config.yaml
num_hidden_layers: 17
hidden_size: 128
num_attention_heads: 2
num_key_value_heads: 1
head_dim: 64
intermediate_size: 320
vocab_size: 2048
hidden_act: "swiglu"
norm: "rmsnorm"
norm_place: "pre"
norm_eps: 1e-05
positions: "rope"
rope_theta: 10000.0
rope_fraction: 1.0
qk_norm: false
attn_scale: 0.125
bias: "none"
tie_word_embeddings: false
parallel_block: false
init: "normal"
init_std_qkv: 0.0317
init_std_o: 0.00543
init_std_up: 0.0317
init_std_down: 0.00343
optimizer: "soap_variant"
learning_rate: 0.0059
lr_mult_qkv: 0.4
beta1: 0.95
beta2: 0.95
lr_head: 0.00914
max_grad_norm: 1.0
warmup_steps: 200
schedule: "wsd"
decay_fraction: 0.812
decay_shape: "linear"
final_lr_fraction: 0.05
batch_tokens: [32768, 65536, 98304]
max_seq_len: 512
doc_mask: true
train_tokens: 203100000
max_steps: 3287
dataset: "wikipedia_en"
Each number is 128 + 32 x the weight over its row's rms, rounded and kept within 0 to 255. Layers, rows and columns count from 0. The size above them is the row's rms in percent of the matrix's.

# layer 14 attention query, 128x128, rms 0.0483, rows 55-63,119-126, columns 0-127
size [106 110 115  88 102 111  99  98 104 120 124 134 136 125 115 125 126]
[[163 146 133  95 144 147 111  92  84 152 126  59 157 128 148 145  95 105 142 109  72 131 122  68  92 120  83 144 115 125  72 164 181  69 113 126  92 111 166 105 120 103 145  57 149 140 166  93 114  72 155  91 129  71 113 107  90 128 120 160  89 158 182 156 172 192 105 146 121 143 125 131 163 114 119 138 128 138 102 136 139 126 156 133 114 109 161 165 170 188 134 138 110 119 103 109 125 175 144 147 130 147  90 117 111  80 108 108 108 184  96 222 139 111  76  83 116 116 131  51 175  96 139  83 117  85 112  83]
 [132 120 122 132 141 157 161  84 122 135 171 178 147 100 123  87 100  92 133 152 118 183  84 100 133 109 147  59 146 117 117 100 100 118 185 140 125 129 155 136 124 103 106 215 153 123  75  94 141 101 148 196 148 124 102 140  91  86 120 116 118  97 113 123 129 102  54 100 187 142 133 197 117 133 111  94  70 159 138 136 143  49 130 141 131 142 105 163 133  83  77 123 102 118 116 136 167  94 136 120 141 142 158 210 117 129 163 127 168 140 100 142 136 142 158  49  84 157 107 144 164 171  96  75  70 130 165 158]
 [112 129 156 120 110 143 149  94 137  93 144  96 124 113  85 124 102 109 190 120 139  89 108 201 152 126  65 143  99 204 128 141 155 148 203 112 137 162  76  89 161  81 124 175  97 176 123 160 125 116 146 110 204 126 130 132 105 126 153 113 153 162 111 181 145 165 136  98 132 177 139 151 121 100 154 144 122  91 113 124 156 158 135  67  79  75  61 129 104 107 160  71 106 140 156  97 199  66 172 132 202 117 120 146 107 108 124 151 162 100  95 142 140 169 134 153 128 187 129 159 135 175 104 113 127 105 127 136]
 [115  92 169 183 136 142 163 125 100 136  90 151 158 124 125 154 139 190 116 144 182 150 162 134 139 101  80 135  59 115 123 159 127 135 130 106 155 123 155 110  84 138 195 145  82 144 103 150 146  93 168 112 140 120 123 145 148 154 130 193 116 160 141 106 101 159 169 213  99  91 169 208 130 150 121  72 111 110  91 127 124 159  88  84 113  76 135 164 142  82 100  98 138 121 223 115 150 152 149 158 165 139 147 134 125 123 130 166 117 126 121 130  92  78 160 110  82 193 145 141 121 108 139  92 204  92 103  94]
 [120 142 146  58 154 169 165  52 139  52 125 133 100 146 123  77 150 104 154  68 103 144 118 132 130 110  95 151  93 136 152 149 148 175  99 178 142 182  96  94 157 177 105 115 154  99 157  86  87 144 228 131 139 138  59 142 140  63 128 112 108 105  70 160 147 146 125 134 110 120  93 108 122 177 108 108 116 111 170 124 116 108 189 151 116 170 126 102 135 154 108 140 121 166  88 179 123 120 162  95 146 100  73 120 120 176 132  89 147 180 101 114 118 153 100 164 159 114 111 129 106 100  83 130 109 115  81 176]
 [163 147 117 130 172 110 142 112 135 178 133 148 122  99 165 133 183 131 106 113 108 138  97  76 109  92 172 152 114 199 138 108 176 109 148 110 131 149 122  56 136 112 189 108 106  97 137 148 155 134 121 148 210  88 174 108 146  73 109 104 124 100 114 141 105 166 152 149  75 177 197 102 101  98 144 168 130 138 136 134  85 158  79 149 123  78 103 131 114 166 149 105  99  73  76 142 140 128 145 194 161 137  74 174 128 119 150 114 141  71 139 103 144 102 142 112 130 115 137 137 155  73 149 215 140  53 135 127]
 [101 138  82 149 115 117 164  89  54  77 136 204 150 157 100 135  95 113  88 101 130 171 146  60 161 112 133 138 165 117 112 135 110 179 139 119 107 157 139 150 153 112 133  31 145 108  94 187  98 125 146 144 189 140 142 153 111 110 127 145 119 155  91  94 123 160 162  90 103 130 173 123 116 152 131 208 124 156 155  93 101 131 142 135 169  93  88 168 103 107 125 154 101 155 108 178 115 109 130  89 122 156  62 102 123 130  72  93 144  76 106  64 136  91 113  90  65 131 110 156 131 101 169 132 102 129 183 109]
 [106 134 133 142 103  83 150 154 130 138 140 126 118 151 137 143 162 169  36 143  98 147 100 116 174 101 133 111 165 142 121  89 155  55 189  41  95 119 147 109 114  86 175 159 149  93  89 154 170 155  63 138 152 134 119 163 114 104 135 119 226  82 124  98 154 143 128 127 117 154  72 172 154 111 127 101 163 145 124 147 103 132 134 117 105 113 174 219 142 158 149 136 145 143 165 176 147 157 117 132 141 148 181  36 113 162 113 123 113 123 131 141 144 152 174 174 131 139 170 149 156 128 100 143  87 106 139 126]
 [ 65 135 121 112 149 118 107 138 148 132 160  58 121 145 152 151 189 135  92 104 111 120 177 130  73 125 121 127  99 100 190 131 138 121 136  64 164  98 157  89 176 164 159 162 150 164 143 145 119  95 125 139 159 200 130  89  96 147 134 118  96 101 146 117 168 136 107 112 125  85 169 125  98  99 121 145  95 116 194 102 165 151 135 140 139 167 111 100 188 138 135  72 163 163 102 117  93  98 138 110 179 183 186 121 143 162 150 131 115 148 155 152  93 108 113 160 142 140 130 138 221 147 111  35  55 125 115 131]
 [159 143 196 122 121  71 133 101 151 100 105 119 180 128 115 129 140 118 170  70 133 183 126 176 200 104  98 143 132  60 148 140 165 110 146 176 109  59 135 144 119 151  85 159 153 137 172 112  73  93 121 142 137  64 153 129  92 149  84 100  57 158 150 163 125 131 159 131 123 160 156 117 180 111 127 116  67 149  73  81 141 112 154 142 133 136 149 162 121 114 163  49  88 147 158 157 101 129 183 118 100 112 105 150 130 121 130 159  82 116 165 107 154  94  71 127  92  87  83 132 146 104 112  94 105 146 109  87]
 [141 130 134 164  75 112 117 127 181 135 184 205 169 139 123 124 158 106 142 147 127 123 111  76 120 121 169  93 139  97 112  80  35 121 124 128  67 159 155 112 142  62 142 115 161 107  82 120 132 159 126 195  90 125 106 192 153 107 129 121 165 136  95 140 157  97  80  65 168 122  92 189 143 157  93 136  60 141  92 125 130 100 163 137 124 123  91 152 129 106  71 121 109 155  92 142 143 139  98 155  98 124 142 115 104 119 153  74 142 160  50 172 141 139 119 131  99 128 124 133 175 122  92 153  87 178 178 135]
 [128 105 158 143 120 116 155 108 142  92 144 111  95 165 104 128 153  20 125 109 171 154 163 145 184 159 101 114 118 131 125 105 168  94 154 152 132 146 110 143 114  95 171 187 124 127 121 185 197  87 128 130 230 133 105 166 141 216 106 147 161  80 129 184 127 105 139 109 132 184 117 160 108  88 138  69 119 144 106 143  97 155 148 150 123 114 117 150  76 157 100 117 156 162 124 142 128  98 168 110 156 138 143 142  92 128 121  99 164  89  88 156 134 161 114  82 148 126  94 157  61 136 135 130 195 184 118 117]
 [123 133 138 153 158 137 138 122 118 151  92 139 152 122 145 179 201 137 189  94 137 156 161 109  92 129  63 104  92 208  95  83 132 173 125  94 108 137 116 135 133 109 149 138 136  95 106 125 162  91 167  94 135 130 112 121 142 167 150 175 126 209 113 119 142 143 192 158 119  83 122 110 116 185 136  90 125  91 131 131 115 166  93 202 114 158 121 123 127 150  90 178 100 186  51  91 125 132 152 122 117 139 180 112 176 152 142 133  74 127 128 113  70  92 120 142  53 118 126 157  93  89 115 162 152  92  98  76]
 [147 126 106  40 114 161 146 110 109  76 128 124 124 158 135 123 144 172 189 141 154 127 134  89  65 144 112 125 151 168 147  98 113 159 147 135 133 173 101  55 192 163 100 121 103 144 102 126 107 137 167 139  96 171  84 139 154 122  97 125 143 119 118 120 154 130 127 134 147 141  97 138  78 123 143 162  59 143 164 151 147 115 128 102  65 150 209  96 133 122  68 135 100 138  92 139 176  95 157 161 148  73  73 163 175 115 121  84 150 183 136 161 113 148 103  73 120  26 112 117 149 147 104 139 153  85 123 139]
 [160 206 140 104 158 113 172  92 145  85 146 143 160 112 102  99 139 117 124  93 118  94 170 133  90 149 142 118  83 210 132 103 154  86 153 118  94 179 121 158 120 106 124 147 109 135  83  79 118 133 162 140 125  90 190 114  55  87 174  73 112 143 151  62  98 138 104  65 179 127 160 131 102 100 167 147 156 137 114 118 115  91  92 165 143 101 102 131 180 179 120 127 122 132 102 149  72 133 162 121 138 117 126 147 138 152 127  41 112 124 142  89  43 130 167 140  99 137 164 107 142  88  72 123  89 127 144 124]
 [138  93 159 157 158 131 176  84  82  95 126 159  75  85 105 127  88  92  54  96 146 134 146 108 204 111  95 159 211  58 207 137 116 153 148  85  97 137 146 137 107 126 180 146 152  81 121 140 124 102  85 120 114 129 118  89 114 134 145 111 153  71 105 113 137 118 103  75 141 158 153 104  86 132  87 121 124 129 144 134  97  49 101 193 143 159 118 149 128  80 159 175 101 131  84 115  71  98 110  77 138 146 109 150 140 166 130 105 112 112 116 113 135 122 142  71  63 119 109 139 166 134 123 111 129 148 172 136]
 [143 165 163 130  87 141 126 184 140 133 139 100 155 106 112 144  81 137 112 178 128 179 130 124 137 102 157 131 209 143 118 100 171 150 180 102 134 143 155  49 163  83 177 108 136  93 157 188 147 208 163 154 142 134 160 175  98 137 134 175 149  84 136 103 134 152 133  81  89 140 125 130 124 120 188 131 189 224 148 103 110 164 156 118 161 114 181 173 129 165 136 121  85 125 128 124 153 116 133 111 167 184 132  93 134 115 114 103 135 116 155 191 181  95 150 158 116  96 135 175 137 111  95 125  89 129  96 107]]
# layer 14 attention key, 64x128, rms 0.0518, rows 55-62, columns 0-127
size [116 128 124 120 115 110 122 114]
[[157 118 109  90 142 105 172 135 119 123 129  83 130 144 108 124 148 137 192  95 186 143 147 126 116 112 148 114 126 115 117 148 151 164 116 163 110 101 151 120 144 151 126 152 134 158 122  51  57 107  95 134 115 135  55 167 105 166 107  76 120  52 201 152 116  96 162 113  90 139 153  87  97  98 157 156  82  68 133 125 132 136 101 198 127  80 170 153 102  86 151 129  51  61 149  93 117 124 142 185 144 129 126 162 143 157 123 166  85 129 130  89 152  34 160 127 153 118 140 159 153 110 104 104 151 154 126 109]
 [108 113 129  99  61 130 134 120 145 142 106 162 142 126 124 103 188 147 130 142 135 194 142  95 195  62 193 112 175  90 119 140 106 134 195  95 137 145 136 118 184 130 119 103 164 124 132 130 116 173 167 112 147 154 176 143 138  69 100 147 104 147 120 196 142 123 146 119 157 122 104 182 157 122  95 119  82 150 122 139 144  61 106 128 103  99  92 162 170 136  44 104  88 109 128 149 179 172 106 156 105 155 128 130 184 113 135  71 122 101  93 152 174 110 108 125  66 113 123 121 123 129  97 103 182 119 120  48]
 [134 112 140 139  93 104 170 158 118 158 138 145 119 144 110 123  76 195 111 118 152 114 124 160  66 147 100  69 146 127 124  72 172  62 113  92 127 159 122 148 164 101 151 208 111 135 169  85 131 117 164 117 132 124 224  93 143 140 129 114 130 174 132 121 147 150 157 100  99 130 155 104  78 124 113  83 128 111 128 193 193 118 128  93  83  69 108 168 143 101  79 107 148 152 170 120 113 125  86 144 181 128 185  90 173 126 144 111  80 153 133 139 168 151 101 192 108 151 115 148 151 125 162 190 138 146 176 127]
 [158 154 154 133 171 108 111 149 162 102 124 154  65 116 117 153 156 178 191 145  79 167 151 186 132 109  90 147 160 173 138 129 117 158 165 114 143  96 111 109 163  92 103 154 122 103 173 153 146  76 130 169 191 130 104 181 170 154 125 152 114 127 137  67 112 183 163 151 121 162  90 112 102  92 102  82 114 109 116 168 146 115 111 127 135 120  66  89 100 153  97 138 164 167 155  79 146 177 128  86 170 129 166 159 104 122 131 123  73  79 181 136 149 104 132 178 137 145 155 197  49 107 130 173 128 119 102 154]
 [ 86 116  90  84 139 139 142 132  95 121  93 113 197 168  88 107 166 101 154 126 168 169 131 125 165 151  54 105  89 179  90  94 135 115 160 120 176 159 141 133 130 117 136  93 112 167 121  98 117 106 124  59 158  84 119 145 120 130 110  85 126  99  93 163 176 129 124 170 147 123  77 106  95 229 142 111 102 142  79 106 134 107 129 102 134 121 196  53  99 140  85  90 135 152 140 136 170  88 135 101 161 123 116  82 144 121 120 102 105 113 121 179 112 140  65 149 112 135 108 185 112 152 105 148  76 158  76 173]
 [124 139 164 137 175 132 117 174  89 116 111 113  88 150 102 135 126 107 108 193 175 137 116 103 103 132  93  99  89 178   8 133 144 171 100 105 110  74 109 131 131 133 160  75 143 103 127  88 148  85  77 149 127 116 151 142 163 141  90 155 140 125 141 195 100 133 118 140 163 102 105 155 128 128 105 132 173 119  79 118  74 127 117 132 170 108 108 114 146  97 112  85 201 106  91 161 140 137 165 210 189 127 170 142  96 182 174  84 155  50 143 112 120 110 158 118 124 104 136  96 151 142 115 115  98 157 153 111]
 [124 110  95 131  88 101 146 109  93  86 183  99 103 119 136 154  51 119 146 164 165 145 138  80 149 109 153 210 180  80 148 101 111 147 190 149 120 123 134  91 156 138 106 113 151 140  99 145 176 158 110 170 142 138 126 118 148 180 172  72 157  79 145 138 164 146 167  84  69 112 137 157 176 157 134 188 144 122 108 149 112  54 145 104 131 101 140 181 108  56 115 154  85 107 139 127 117 187  81 163 176 150 131 120 105 145 157 159 145 123 115 172 144 177 150  70 119 128 146 158 149 167 139 157  77 137 117 128]
 [140 102 124 129 117 104 181  96 152 162 187  89  91 127  83 136 102 124  93 148  87 122 114  66 102 119 161 138 171 196 148 108  90 132 162  31  84 170 132 136 163 151 162 136 126 145  57 149 110 119 138 129 131 199 139 165 122 139 122 142 153 107 115  92 111  84  93  62 186 125 100  87 117 174 148 140 109  98 140  70 100 111 121 179 136 170 116 119 113 128  93 153 144 106 135 138 105 153 105 116 178 178 131  70 124  99 109  60 141 127 114  64 163  89 176 115 165 141 173 157 130 113  79  97 130 119 138 130]]